Weights of a small GPT-style language model, trained from scratch on English Wikipedia.
Size: 11 layers, MLP 2048 SwiGLU.
Each number is 128 + 32 x the weight over its row's rms, rounded and kept within 0 to 255. Layers, rows and columns count from 0. Numbers have three digits each. The size before them is the row's rms in percent of the matrix's.

# q: layer 7 attention query, 768x768, rms 0.0852, rows 0-26,128-153,256-281, columns 640-767
# k: layer 7 attention key, 256x768, rms 0.0793, rows 0-25, columns 640-767
q0 105:125102103099111079113118134089157144144122137172171077094132099193117136119165160100155144137138126136214116113145121107100163170178128142115069115120140109115144136166118142187128141128176121091151115137089118116130138125144142076161187134126124168124164103178113156096134142116163085164113079119086115132038089137149123029192135150139062105085093150131104168126132153142164136078141
q128 048:104158114121127127148158137142143161097117145137068139131124139137157128159166139180029091082140146121135181087151096136189126165131116111089146209108131127118113138121123111148164168174144141157112129107112153153130127119113136085110125148123169121126117080172059092135038120100144118181127076121126126069097143110193122112062131141168086128153087132140120166202174110030149092125126
q256 101:118099084112133029078117086121147074154194151106172099136115110174096107096121178128108107093143145200171117127095108081082150181195090130114103119126133145126108135143143141189110142167136102081103097171113176071099169158127137119179148115176160197156151117168147135122119119150096065166135122113116162107066111122110128094123121167109134117121141166101143131162111117137165162083170
k0 084:122106096163147139139091120181134141111146101112124138097145161097143123125174065092151129106143152148169144144118185122165095140128114109210099172079118109155102193138153045106085129123111089151160059161107127149088154160128017109110130065105165078170089173109114100108144111121106118145119156106147099058147155108144125149088159103132133176182132102157073182122082092123072120136141
q1 079:152157164079133205188156093159141162165123131105133190131101212020152116146135156152112125099170159083124133150195110148131146116122106114114124106184144107167104131110204156132127152095125169164100128098140119168112121096098101142020127128104070104145142124113116099175093121128110177066181100162124130112181154092130125147127138087157147116142132104141095145161166117119099177103153
q129 053:174121133112122159112108126113110069123130137142171096112110101089140144094045089110172142164137106184091096138111152123111093127118110141172129046177144117115150171176106179085078123131096101119114145141103144112141131133143113168126120133169109114151135152091187201140113114171090149059156154160112101185131125125096096138132126148090135123151174112169168105034148129165139164122116
q257 099:103155176154091137137118109125097157141079126159119156066075141071135169087135134104158156147143104091155173179189119192116130138112161109107148058109152112124161101125137150069164107143171179146123123088156106161137130048079140119083098115073055069124144096118120145102076188092101158108109098161081135145126131168177119161109103159141110120097116071199152129117095207072163157170094
k1 101:141110134080085152121088102096117120167147161097151161149134125116097134114064135132148138135099162169166110117096130081160122072058141122160118135107073110094126116158092112123145137101127107124145155108087190115171134138105163156145142191049175127106082119165048075133150107167093128102149123096161126084145152142103132147064136101180144076079134130077134111140137139160153106115111
q2 106:128121124080195095124069090092093166159170178190113088135153163174077122143099144179154139064055115087112144125077100096135117133122121201126161170147109145130123072103141150101111160093118054099170141094125131161088163132131129109189094141168146128119038180122122151103093129136060197120065105117105158082104102142158114119158157119119160171126058133167137158125126173100057078106192
q130 084:120096154122101113115147103075093186111067114113122116172144152136129053097150155074157170118091100119103137115068163141098167112195093100078168213120133074132143119077103127093124114086154139140132106073136100131145178117141112130110063088108147152180195124086123066091148127141202140118082164179144182099181128105124159119158087141111149119061108198132135096169107107103103098179123
q258 106:236129142143136168069104145108079138163114150111160186145174128194079153075167093089092140108127200071167119114128142147153142109151121129132124091189087087198176136090094088117105108113127092131184114142071152110140141179117155147131093127139155121146091141121129108107125141113122173056108095104114135127135116132130070134102156086112153115109078189100159062118082130101173105111166
k2 096:161114133097067130066162166137141117080124114139120159117109127100145135180054156132174144144168116097114078131117109142113152130084141108137182113167142117115208087126097163128088136140126173132115202103145107147187116124173165148172103128127116155069105136161149109117134101108099142100168084107109123146169106146101157184137174135192093126085165128157194122133143159179117122114052
q3 103:156148156108138145161100129081111176157085147136143140076123140182195113055107195165140079106142150094186131114166173174117129125144184095112122129108117117150134079128117113140128112119104096109121116164107134138098148076129128069153138182171151099168131132159075095107144136139076108092049113102153140133185166067202127089118122175171130187103171108191161133148143148159147090118129
q131 094:170083190119150116032158086162140109104140135144127135169055134130127142082149120221056088132090132161104148102149092140182115059104125138142156117151071122128159143122110072128134118082111198143145125153100137179097171122088113099055131148110153034114070093141122146197158093143098155087170105155096141107114142113124133193154134118185129141135133043140168087135185160147056152091090
q259 109:092144104151127153108087078091115185107091118092112066144170123147099112083150164143166082089153197133151181120140182122176076153145173099110130145099164115192174148154138149159148114109158105101115119190107171179130115122162143134139104148152118095049131145141118120145146140123113095073121163074085128140140117087149125146150128172113120192087097083171161099105104153137116120090148
k3 105:166097151152162153091114126148141118120195108132156149039119101136076100127077068107126139127113142090136147165106115060142084099109144134117166074094204183106149138119103038138169088207113138120115129153180110135114119133160114122108148151098152167139126107121178107070070158111133109118180121176194125126094147168094072131142106093141076142107149156098105170101134132112153171176104
q4 098:090148140093105143143139173139138195073096126118178166095136137084194139102178169119142129148126146089120125123096151111140106128117168123168076193194146149154150087191164087170115123139140154164193119145143132118098181105086080112132171133083167141107169124155180145154137095131123095166099147150136185115096071157163182138123079101097094154169165075126095097144066144109132134116121
q132 061:077155138180106116119134149151167132167133139127115132120192113160082169148166136154113062099133153160128163108121111099169175136059165119119073141207122168057100116178177066129101191169131122069116129167147129108135173115141165078103121148172124122106074157157141154082118137071072094165150095125173118151090125148153123133086121120152122135173101102125141106187119081093138110138144
q260 101:085104088117098135131167126117140143113153181146160140136123154164145195141164102138150153128161094161089132100114128102070158138162135139084088173134161095132094136183178074153100118080145147133128132129163094124108142115149096092151183187143146163197118120159125119101118114172179058159130090167154141140123079111103117120093098099099150170152120155094122125163116112112130116129142
k4 092:100094112138115141129069166157138115161098076146152108148119122144147161147110079105120200124163124176178093173176128116178140192132114133193037123157116123156152151082183115077110056140126071169151118173094110184116119154129102109120149107132092100114145141077114157113128078161114111129181093156081101094051120093186151090180146129103140146120116108152103115121138127050105138135141
q5 116:116151110153109107108169075157107130133119101113150097181069140153096151116146079118141127142189149128113107178090103120128155143158174088154172145129118192104101117129098132158152140132122112131096141171196147130193101156108135073141107091171159165098103122094122139113090142134095061113126108138123121137041172100149098144127148089131124136126114189110126110136160117114140102132121
q133 102:102115117128121090070135157114171092140147133103143141154066139121112117162200167204093137061149126112158095166090112097151121096080143124084153150159106123083097112182142146144124145145191122064116108144159146153109105109132114046132091141069081085017064095140144109136191165123135053076061098099139134090035129163154094113127151155130112121111147067183147147155217160133156151100129
q261 109:115159069085146096117151121120160161102120131144087125089142115110188176116128067187092126119188112129065145134079106082128035120153169107154102085111121114088132178141111165149128192075161100102137172121129176137100120136137088084111126092138119101162149088036092105085074105151084097101129144086056072134120188115086104119104084180149103140095123110064127137049104116095112124113100
k5 098:147129094108199136073130196146120085137203156156077142071152089126130111112099119120181131134081087058109156162150137157107082109131137187114163147086102151144149140145066090171172099156120151164175099159074107120083111110161116128084178092107159171160176125140151107115119195140171101133110137099114169100182100160126187090110204132194175145153149112138108105080089170177128204107134
q6 120:124167100141144192131099100102104108111124057105119100100039105120100142131128112158102158133174102113128063163106129100133117103219136174158072139135143101167097108156129134149051096026094116144139155164175089180117070105103184101171107166111047127167147150144087133145072119210111075112112109202139140097109128109163143178125107072094132163081115122120139142136189117104114101067182
q134 096:143134110118127096098159145124127096162133104032112206125146206175124101148108090100180115076160156182142146053105122150143152145133101097148164121109104158127085143114116122162145094091105137151104093159131143079103125133106164170116048111144195138101171115122131099066138130183124166072145129127147130100148111088112086169140132105161113109199173098136142075122091091142114159108165
q262 108:060076163078176143071118117131037143118099089150143150130122105068114175126127117102087101084168080093094112153152088079083144156188102142140099107128106157168078151123145157116131103081134167142116127127169113164144119091114156119085088106116089103155147079134093073184119159126115101174149093138170122101126093096142106178156074117121122130156142073169153181101181123111131141162124
k6 111:081131070130057119186109065146197141099179180128149125099182107095146118134183102142124129125113134137086135172178135086137146100205170096149150132142102164152186167155124177141109162168181141177148132189117130146133132105136116146103111130152142189102068149147152085136161148123146164127097155116157108112238122116119181088083166118178153119131144138143117138134042132121116091173084
q7 099:086143126105114140125120060147051123141124082121139081158116145119057136195159108137120152138157149134125187094149114071116151122105160126148148120116118153190086104115102105118117193184129147124121129113110118120124058156112139120149096159118149162133149145118056110144167160153124122125127132169150158120150128142109092125132169094096156091073137109144103086118120194141105132148121
q135 082:091078143083124083130117108158116069144128110145118146130120165139127135138129091141166142150205133218186137135105163122135117092126091142153157171098168114196134170115138088175143142093137113113116068127139170146127113168136213143197065085150091086114178118077155176081173073117099158117143160112129104173122151143126090180137083123102151097148164135141142157113067119177071152134118
q263 095:115145063114108087120147109088082190153089091142143145114139082113087122173140120136184148111131125151200145099188069109103132104150116107104124108170096109167067093158136118119138142149152166153088112075093200051092082082140112123120146129106137134137149146102092112141141155194093193114119130152187161096096128073090113129121145100128088144100162098127162120128096099124090130142131
k7 100:152114182118160124118154086138118113133118085095149095132138153140103116145147195133108110181167161155084091099146126146123160196102142142107179127155139111082142103130103174084171159125094120148106222141169139098121169144152131115134171200065121163053111088154108123117124112113181172103140108133113133122108143162139097155095096122113130122141119179061128159183116114139143147139114
q8 099:163176148114147096125153111141100148097140106127066125107089160192155080168108103143155125147120119046099097150116122078156081135157149116152087146115115095116208100125126106161125159148161129173090141057192091103097124134121136165191136076090182043112144107135103117112176107123153139162159159171130083123119149116137117177127079120063099169127165151124172112120147126175167121171093
q136 073:151129113089147125104124169124108149102149147138095129107131195196129144173106113087110087122119123115065123099187139123118123136144119105168087107143126117107145113151158077133157145106102141158201117079103141154101099110067171181111150129160107122112157084137165112132141134165078127148120135101111091067146138109100113128134167108189074132146135124073094109110063176175124116099121
q264 092:076196116116162078140096138135144113092140119137163082103148128167113099105097118140148166093180133070104159114207098112153103150089155079157079131116133170112117151159162115154148120161136061158075106119157113141161101115141118158160115135071159090117173102132137129119179107123129160116151128124177108163152161106122098132129016116155164120150114111118166138072133127127152141092180
k8 090:129113122129126144156125157069152094198156079128119211091159099124157101087148136151097122141119136101131104085133142108121142114123110173082127121158107134142112142134158160161139100083099145132145091167107149106107153086127155187168104122100050130157073095131126102118132177123131118133093093091134115115133100120094129168145132142200099042119133077089209154097096099075157116086123
q9 124:126142121117113133113112168161127149180097126186122156040170169195147166134128105102168129080101101166154083138057111145059155127158166173174109112122060157148070168024113112154087065145139094149180123092119151110112089135123154110107174128118172169155106153153094123122125104185116108094133134156120180068129089152093152138144150158099167095179113139092134070082065137120094112130121
q137 115:196097083119166122110112109156104113150087092143169109161173087125130128097115165116190140134120164139151058130118115147088181206096127114160156123089168133171165138149163138070098138159139121154104130103190152100153093121150101120187169192104144125202173087139107158146132088135135168067209182157139085089158132114158218170166096129113107100096145133117133110080118126082152129202089
q265 117:129134130183130103134107116143146122135109069125156137057172153137161140166142132142124109132075153159108012183108093108077204145129048158112124108165156131155096146138136135148065099087175131089194152136086105098119160156147135175127148106127124118171161152155069144160155093117150138126168055178124110129098126191112145137141146123118155099107111064111174102153171091082108154088206
k9 116:171138142127106127212103125147075092105053137195153147154118085101130075150149145159122135129171086122131095177140148190069146136139127115106160098099157108144116006162120128119192146176132188144123107167125137189136106124132122133131061136098163139143079108132140074128161134124083139154135091107098138142171100124133134160136093127114098112185152168129169104140128143182108148057144
q10 105:126099110153118157120121097101138142096102088213119133121100184161154124118132173150123139134131128148173139111168071189115135149172151136177140131179142171155152118208119128112115140129146081129138203124116109177200123109096238112123109121132149146157137159113116119089073124102145144152146159127177112196097126162104141185140166077095092103133165120155123110081072149127091105094085
q138 097:093109126134077077101095121104136180142132157107147111113187095065102140148140137101151200081130130152127073190153121148091108062236113147113143155126102160145128143132072172119110110092205130099126104085103167096088098169107125094082122050086128135121126152160123133112152173142156087082137152128170161109157094126106125119158125171143121135080107085106134148139121130073103177162092
q266 097:139131110169149140137140164100082115123146115198142128138152126161200255136131092148083116119085148082151072139106096084044125139109136202152121168125060090176094159150079080173180157157144106111136178129158122121154194128134164140157099106160116167138159098134090075131135124182140150132131138087170104127101114140131165156117125141157105122148166166129120131125155135110143145160116
k10 106:145135141127155151088126155134102149140174127117104140197148169135079110077130181191139138143149134128132140133110141158180173134147178117069179084161107172143113113064076109116078087154106134104127170113126147163169101055182165110130073139090129160089093145148106092168145139149129158093045110117064091147176096113217058129108110124106111104119131134133036133089146163124126102038146
q11 116:077119120191128054035076205138120148121086137095084103182114064104104137159191141121126118123148133162219110177111125104179093142110098125148176100131104091096104105086139143115127131098062180188170104146093101101127143096047118132107131125114118024110136101103131131105143125173119077087119211082107165151106151112121126175178166180139107009120114153135151101124110136124186126102118
q139 115:178134171188086136103099136125121164069172130186133127108135109120150160094138124152098071158077137116108117184113121134145122141150113120174160192155126110118153100121117153077173143181098184073090199141169184064039193165165149119107169068156112121087169115129126141176120171192169153131097144068189130164076131150122156056182135113152086122125132114125143162167107043156162135097161
q267 114:164123147143097110131126185158103132088096088073088125118131152141178110051126162152113061141125154153113117121148153126169138178096187128115099092130117122084152115116143147125134132108172138186130094129072142130120138133129119149103129136177143135154158157082096099152146131132110155164171181127089152118163179169099134108128180114083081157122157123092090127124152100167127106182104
k11 112:096072114077118131152114133129144097123086179097151154136058140164146104140123159139125099098117069121152131144104095184159074161137138099104136114135087124143148117071132079152120205170106117053162090162180098119150176188163115185169116169165120179176134089090071152100138125156114044070156119137140142139143101135141119045122153178110103113125132117119090151109174125110142140088140
q12 111:089093105114099107141141164129075157099231068170155157111212124129110078122119094112115098152090143108147139120090094149105105135122127130102081116133137098131114176146159118106181128114165147067183085120154143130155066068114200169169115112102083137169107122147117177129126162138120116065141130099148141109141140145182083080125075106144124108103155175084135163125054124133054128112148
q140 113:163142101077143087159175113162123139134066141093116119142128134165121071111128090152122099118119105175074155176125099120126191121090050100111195130169164126161086104132080160165168093152170130104123124124150139106178152115203137159110149109120150117104129146167127103105135053068097162157198116165097095096148125117096110154000152125088136123150126181097133077149148119117097069171070
q268 108:137120096115080073146162123180114051093117079152109112127156098105147109150162114109093118166112116087142130121118163178140143142093062095193070172093122175173123098107114089073127106126161099136169142138154150097098143070115163189172140181135119124153134127151131162133165211157134165120078126099110111101150225117165097123079086126119082121136082182084168086121108144203100163111103
k12 114:092095119136161118092191166122127147074117142068170093141149112053149233171154148137131126092106105104141121131141126150071135170095105150118176162115131107128095143136144147147163122083161079134147139056152179190174124114103124164044158082105199127056139086114113095152164133147076103120071097115173149086157117119095123129140173125129176147134050098169131171137132156145166140112093
q13 125:097102058128140134113069172150088157092125105114145128142108112061127098120136123117114097175108112123159099082197119032149151137101118097079104141112091132131152135103099198138177131137180184119120075145130144161121123112144088102127139110141070075149108110128150119138149160064120103175166133150083102175123101186103166084187159132138107149122136143148084141123135094164114105157098
q141 119:102098174047139218181112111153084132148144079165111153118103178134130134101106174088147180150088098136164175111130070083144098180106102086077108137075170098134152172129144143146138129137083133072125183219154107103165086147188140105056133138183155078140104163143122085094138065100091128111134118070143117124113105131164138149115167135166131116069133136112117121193156126144178131190137
q269 120:112068158113093124117102156099117147118112169122133122142073103147074109117099177165098115123078135141143107085167131092125128113096155080075134123156084138103145083117096139125145125160109154084097057116194116145161116096162178108130077127151064078137106090132130169126200128087058115165113132180098067107178184162145097134051134051098149129103113131196131161121124138197128114158106
k13 115:138180108198130115150103071092205099141149139148122154119187077157136179172099104106084193046121127144105149107137131115101121158106152150152172127155132132083121075114140105171116116159083120123088138137100163062130118099179093174140120130147149136109115154105190118073123155093184188094145145177164134161093137137113133146209136163108127151128167134100093141136123135079095061160170
q14 116:154083170113135084141159100149146134137196077143151174108103136095131095119119100144092109159091164111113142185190102092188134105159176177091154106174072074114116154150112190127115182187120157180089148105141121154167161136125140117046138125076149094152117174137055101110149115137089200164115131151104154090103086124071096065102136072157110079103113131099126156156117130072134148114131
q142 120:108091101153019096133085111156174135121144126147132112116121099089098184089124150152139143158144125139141095060149141139158192129108186121175124148116147136166139124159157093116151147158076185109109150191142120165118124139128139135131109122143120183117104125155166145113074154132124178149108130135105166143141115165084088107123049142153106146105131129156096126098121086083108081133174
q270 107:129101159102145148119117134064136178113164149125103146084105135162129067138139065149106122115107132104177153083147186145086193143172122114127193133137183125124160101132193123138133144147140132131139120133178117114154115079119153063127059129099142126123116157091025102104156159086188225163108141147160161152131101129106110161125157112141100110074154165143111153117138152112156173098136
k14 110:171102118105026146196176106096100182208088125097106097157104109075186107168155154134110151141130119118117180173079183149130146138185122127102055152113142162150109166102121093087164124117158146122096115138106135109128152104104135083099108144150143170193164104124125098071229117081150067184115120112123123141133107174133110132149146137148075103117093118135132123214120126146153087128155
q15 104:116177126155137115092138072141099194101158136118105087148101138099074169087082105122085109123060103173109114081106085113171152130124099088113131136163112109088056120177113151149166151069086148146092117136122144156096144129100145142162081122176147090172097126091126111081111199132131117177062143150143122057097118125144115132151139143115131119120071170149099125155090155148101121127127
q143 114:141113123125091179079176026092129142153161143151117164100087139159124112150161130129115156100081102160151075106127104085127143127198099142173146117142132146069100133156143119105102156168197115095085122103103153150148113149111158143090173123105166117090098102147118150144144119143124145141123140145151133092073144158087134132123099113163115110131153147231157152105100177140122144117156
q271 105:154152143157140097097103098149125105151122105116106155164087168160110108145133165123190161128092078123098137068164137115159165095144166073111092122156097123070136108130151110120149143128174078126086090124132115141133138173139144149173101133108098147113125128123124121143132161218144175153115132149133096069151105104163079166093135117152154138080114126109096133110076183098163136146144
k15 103:117108124179117129077105153122162130114150121152151138140156189117189139121129168123107118141089110119151128214102097118153098108096203079096181133135138167133108120094094115100070085166171134119113166148153082076134134047134131118147103096069137100097151158173115105110110117070131147122104127197137104162147122138099093121093124126157101133156112097185113142080140119144116070116110
q16 110:094138199118091138180169192151086140150103137136086131156106097177107147091117154136102086154138186138080189092138091076090016129090133107144141088176126134142145069106171150079188132089123136149132158163158186097130121161163091132133069107179182118119163167147137121119180138149156152113088123087178120140163163120088178110120136128140091122181102127141154109138149105092088108147153
q144 097:137085144095112138110137158087122186175147119099168106176115117100166112121158134189149095145091143138085128178147102176138105074111111144151144126157108087144189129142156134078157095103135165109157138152135124105136215102140143106162106140190104157074101144182138121100142099078073120154074130111176176183143155133129045137101193144171144113108137125140165128166143106156101099088202
q272 108:132109120119154155136182191126107086105141166115147159140132073201144151077095137192116123066175197153116128152124145097094057132105136164138152165123121173128105131152153170134177112166116097097164179175143166125187137134181122159107087133131176148108137155136104125077168139186134123170119118136124122125136167114095165119143085131142092105077114163206126145115140145113092099186170
k16 122:178154164140115094129125121150122065138191153136045094137131094112120120143158118128103106150179094124163119139104120134125053171160194075142076124177125168105169104122086109127102158106122091167068114157121105098112156101107150153146124176131101144131106049160170128124128121130084133139143111101094161177093082132116137159101102124132083103133147115129104132138126155146173093114119
q17 103:097097166130122122121104156092118154130076108120175137170164127174114064127168141125139094123125143100140113111133125137074036170120153171143153134213110079132146163126099148155143147136060181113161069084183100166095132135139086150105120162148177174176138079108134145106163112138112135155094196126154099124143127134144118144123103080175134117090095147087149082099134100146094078113136
q145 110:146082138122055124160152066189122119109129130153128167152170041096107131111085172105189100164159089129110139168203170147143103080167112158116143117140135105116155103121173187130121150074146159118127106122130169180128131095106148105146103131209133112124158114154095052089090164141126144107127180116088136153111088150127123123127098129157138145117148107161034117126086122148083145091191
q273 108:140162161073177122147173127108113146132112090104152143109121117089134153124161102171146142171079120127096100131155124100101092108134144124135110146141138148125117181181113144194133155122096113068164115109244085140125181125121123144136092165159141171131148104109094128174109155168083127146103125224091061124110121080130130103128080094247150110098091147080070101096149091179128196146085
k17 108:157168104152130151101133165085122137163145077114149074162076136064111138151111138132120151109082113137149168189097067099195192081058154155122106105140083221059186113153122104112189189147108105058129164153175155152116095118126152116065035103125138132099119126171125187099168130107069148092075090148091136122089162110145144165139122137115197105149134081132171144087098147144109121123084
q18 124:187165120099187115076143141140125153092134136120094175101120143211132111082154127120091121063065094084115172168180098092139099153113108093116110150134125160142165056104095113159149139132150096069108062028184150182077107118174111099110114140112101115135126134062105121094151131123087113116144105160152147130073118184138153064171088137119123122168127111117089111135160163093151167139095
q146 118:129105137163107141194159128150133120068165096144139169114065097106100156179116123117138146153145097154160108148090133137146140109151167115146054160124148113137137102152159108117148130127109101084048117116124150146121133093133107133134187138139119120172144111148125147109130122203131118132153168134119186131089050112134172125157173117086136122132155071131142122105129131021057135170072
q274 103:135096081187119137151108083129185146081148143162116122152154136127133132117243170113051103135120141130112192147121124110105128144108126124106165176133169127133184101149114097185100118106133131135138157099190125162085144144126208085162035080141121079154160113091076105138135085151115160122135155055104100136091182111092131165105047120108147140116118076053138090170173124111148131126129
k18 112:096146130123145099128136109090130133130108114125115114128102118108124137126110118107113135084086162160150128157142183164154191079094139108074114089104157133132099090097133126139101129167162137107071110125100085071157198138126146108135153194134131113075101079174138122148135135120113169109092141142155095162110141108143120085119148088116145126132150150137131117104095155110100197122087
q19 103:134106143151107122129102143124120130130132134112214082162138121138141129157113100111134128110141119173136185171131126128191118091115136073158111105098139128076170137141115141124114082158136135145098180124147148141161097083167078161077157146208095170167088126136116134190072154129159148135113112172103096119135149109134103052114092073091118134132209143148069144089109164104087124166126
q147 097:115129116122053152135130062152142081145091168193047134122168157150146131124144139038147109122135112119120089145091146141110156139131154159101130079163113107081160128096176171147066021121137166074132070105183149149115101145131154121145149134087118080159123099128135218117126126106140144044129121142075053108132138154177112085111098096058085129128118160128089131058063135130094133177119
q275 103:086122103136116024099121154134095133145145128099129137114091158105149140052137110134188118112114129167068130156110179153089163219143128113157133113119113168138078118172155107196145125137109117101114154099088102130159135092109124051083176097142093162105160138132114166154149149182146173117145149126155141143122133136147127094059105154076170139127163135170104116135111118127183148173173
k19 111:148118117145117143109088127200123159173226080098097134094183096184168138146159180098091157082091203117149112139168066094106160165074134116104119155162135139136112121117164152121107088145159084121112163109114124123088147113109113122181056126119083088116119118139132128125164142082168108071126141104067101128105149124132161158115082146132164114144072102105163172103177135108095062031076
q20 110:164152143071138124151093178098178161142198136131128144167105175088138117140161101091137104181069166087182110101171138127134123084101092182131070095142183111131160148137111111082159074055085055090124155131100136133086099166152139127136165120156089160120144090134128113108094124161117128025136101095115176133120127189148130133170151168165100135102113109086134088142082131098108168104140
q148 115:114150103142117116160147074146195180106136148142058107127165124136055125161125116185095122158118095136172064199207157176145048142108108198159113095162101131105129122166163201102114144121147152102137089221176162168111155093178071111104088152109108145122151076121146204185157160109135131126171079158091118152104145112123113161122139164130140152096070137145122147144136121123148142137150
q276 103:171121135082167135160103113139157199092120171078125148127124084073163103126145055105085133095146131108169119072074110107140154144035150104158109132105124178112172177160113128138144078155142100142159136171153160178159154122161155059109099087180134230126172094114117192127088096161067148153141168123153060180194155133070151109110166109117133138165111156158148097108105156093211201075175
k20 111:100155166138154145109127111185137108181111097125118175125133141115143097129140153109163124169023160130102066133175191106087158179182169119091161103163107130103080122114045177100162103134100072182115166087131146182120092108129147135170154155080119151174141111123165147174186095073107162157132123133150141162104139134115101148176135126124081104103087146119099113144113083113152124147140
q21 101:107108119112168118155109132193116122097136114095110178143098138098074147064166138147182126093066131116061117122048115090087176169084159093150144152083110142066171187135162137142082108121100092131135151129111081132174157150094166107136184112108133093086151170143143118107166074089132144097079138123141129036083117087081125071161154179143165121153145194158087161088120172124116114137099
q149 110:132146169161149084094153131176105108124110124129081107103087152116096126114125112124202105144144169100123115168068107140082073103090112131155124126125125134115100136090132119083097133140107142113145116099148203124157173171128155176143189147105120077082164139182113132132130098135158103112165178055139166118125109100131125080160177037090117145118148090123102121171093100126078146145107
q277 103:155135137152145076141152118123111157129125116118120128182137144134098052109104141140137118116146090102116179131088102106086114136121193142112133120169123130180118151076088146147119124144158019099171177114160133140122114172079101142138157118138073059146089162124123147129152121141155143143139107112092135142089126190131114107142174156143127109097146145146122125120121143125084101134107
k21 105:096119149106088181102079127053149165113143136166142164135079132181149119134126162030172107170173165154154118102053181076116156134107096107166152149126114167117081064161174056150102130095111047124133133162108179158144095177181122086091119130135143151140100099111094149125139138087142185127108132098177123145167150131145185089117129104126108097098150144133139179126090117138105102141144
q22 109:095210078146138184183175110083055130116105153175140154123151136073117065166117077100129078119127144125078109078063095152097165176177164111161133164206142090117134112139154117075129162107083106171127150178123110132121126095102114109154138078083171107095161187164140098112090112043145126130139077097128091143113168133137144141091161102130142131144091072110163054113141137127120159105111
q150 110:109197172147159134128158101076089126125166133159165132172128109113111113108189107120121141098159161105080096131111155130091112162176169095096118156108057178094103091158097123166113132142151201151158123075132094141148138143096154082115087137108075143106148164078133168151147174075178099146122097116132104134147098118103175084142130166186142119138148115120179122104165192159111143150115
q278 100:082166133148135082198099111127134174147116156174151165092136172093166144118114118112133131141193101123135086178185112069102151193145130134109087133094121101125152050153118095134116140119154111099105117195096129154127127072184070090130140130128168113116141115091121143064104122114087107139131157160178168095074164114124109071088178156134140156092133073104114131153085122099158150154118
k22 120:186079096145101102150163107141115131141175125178138132113110128110126168089121042107111161119108143103175120128124141136126078143157107034150097082093091136170112141124084073101107165169118080111108150182113161172166118123105155092087135105159198146148109158184141133069092077096110153137129083111126089090104105132168098156107102141186095102127114123091128105139095058100100140108137
q23 092:159132106050126134144097073136172138095110119124151150161201118128135132128101136152145073157077111086105102188095124154136151095122192103167152154101070075079077098117184109128139116064127093177091151107082128147109152085132065135133129146126123128135158133135149099090161085149126122108079128145131103197155174152128153110128093197149145107095103082135147126096170204134099102167164
q151 104:142127179167123126073114169088079113113101151100195128125096144164130083082131168143129149118139100165110102104168163123170140076155125166134182154217148164150074129143207137078119087120109128149120104067088123111081125101143133138126124160116125150111112088120124176143131119119131132028122149197148080116127149163071192074127107171084122138174120104118101116121078153172153136081144
q279 094:124141088157118107190100125131195134094191094132165103085161158147092075079145143127060103142111127208126192075159098126128113093156137159080158154161064099071095128138147104131111161123098084106076125122162120160118148142140124132119113181045136077162121089156080106145108116170100116103128101167055139188113174097065150150123132139116119178102132124120113131131102182141070124116157
k23 098:151126167102124138164113119165122152124104162097079137139108138145165124142148146083093106158093180166142126144086120089140150149094086130147099120087119123123119105183119138133199158116157151122079109121129175126124191106157177151168146062113105084105132126163092137179143128179101115115138107103124129130156115072098105135092172101124089156149153080108103104178076052105089133118133
q24 092:117095122116142091163208162069162122137089103198180121105105127166152090168133139116158139091097157115066129100065109117163068111164154116089096083116152109150142124158148151164151130097156160145123125133163132121094119134118221125148103167169092127130066144080066177183090108128063120112084124085139112046132117103127144122163141108096128051137158092094160152187143100139153075100136
q152 098:137112109150117129156102108072164144170119134090160125084133169127146179112125139148176140145124141139190104115150152151157146084159154096094202146110124148133107125083195165095107073117151136126156120111139095138150063122088170084127129126183140094119080158096114138099112136086136161113145146099165110119094079138088115144172132146067103141150108109088111143118119111162073095197143
q280 090:176120124159132125144122096097147063102137110127133114109134107145196093084089086161154105124089104141075090109130157172153146139143167125114158108132094141123132127122122093127116067103155143158133144134148159152130140137156107113158087138191118143174135143108153135092163148124093139066132153150116137079154117095100157113102139077094114118097131180120072145139149126111082142156131
k24 092:100130097117122098159059140117109157148142090156119132144123076103128154096170116147127180118147168147117191175163147055118088207147142169130121160141072099150090124177184158173164119162193172138177127128064110161101103090084118152135167120099073158166121137161090142126049090110225086112158157107138136103156104151164041117165089155110101159123120046161069140109118107139129136190119
q25 132:148113095114124071154123129148132133140138145140159101136146145100158122112062130152142140111132086126117087217175166168132189170144109167105126178071080114139072084141143124162124096127159128100111131049123109121108125128167124135097095162067105148099161143132188129100155130168123103136102127155163128159169058189151134082134145083110159210127127144127132110105125111099070154161094
q153 116:195122084142090099134113167197154092127088089146112138113182114166173093192149091127163084102177115110160160127073129112150159136108129140126081119115107074143136128115134130159110146077160141090105029117072142132100142129107150130138136105104147147104172086165146118140152130116140092016090166163150139129075177078108097158080162143090123160087129139202092102163145091124131196055150
q281 116:154138088137190154138156117142124097129110098185105120152122123118130173157181143143106135178162179152132088123097090147126159169087166099161137151064134137166159183110091137112142131129145101128160151097055135087115099140101100201150150074184131141142196126172170137138142076189116064111130166124124107114165114130130079133115104127121125131125114140080154127149072124096100123168177
k25 111:127121165137169128120101152184168089091116201151103085154133198101142115128170152141201158129175088091118126101207101112097121164096122088096085155154135118118175098179090164130187129143134143183072190145133099122153152155124178118082122085112097143099165147104120150141141108112146135125135092112107102169134114179079082145122141109078130103184184116150140135130180108087103136116143
q26 093:143098164147148113089138149182147141114147139073130151112150126107083143141119119164043080135119145121145133158114136155135163101151078120112111147128087136117150174124113076130116104125175162107111110094158145155133152111146050146167107144125105195181189106137115092124185138117126118097118111106200152181158113101144147145120064085096099158107105119179164198130099094161177151122121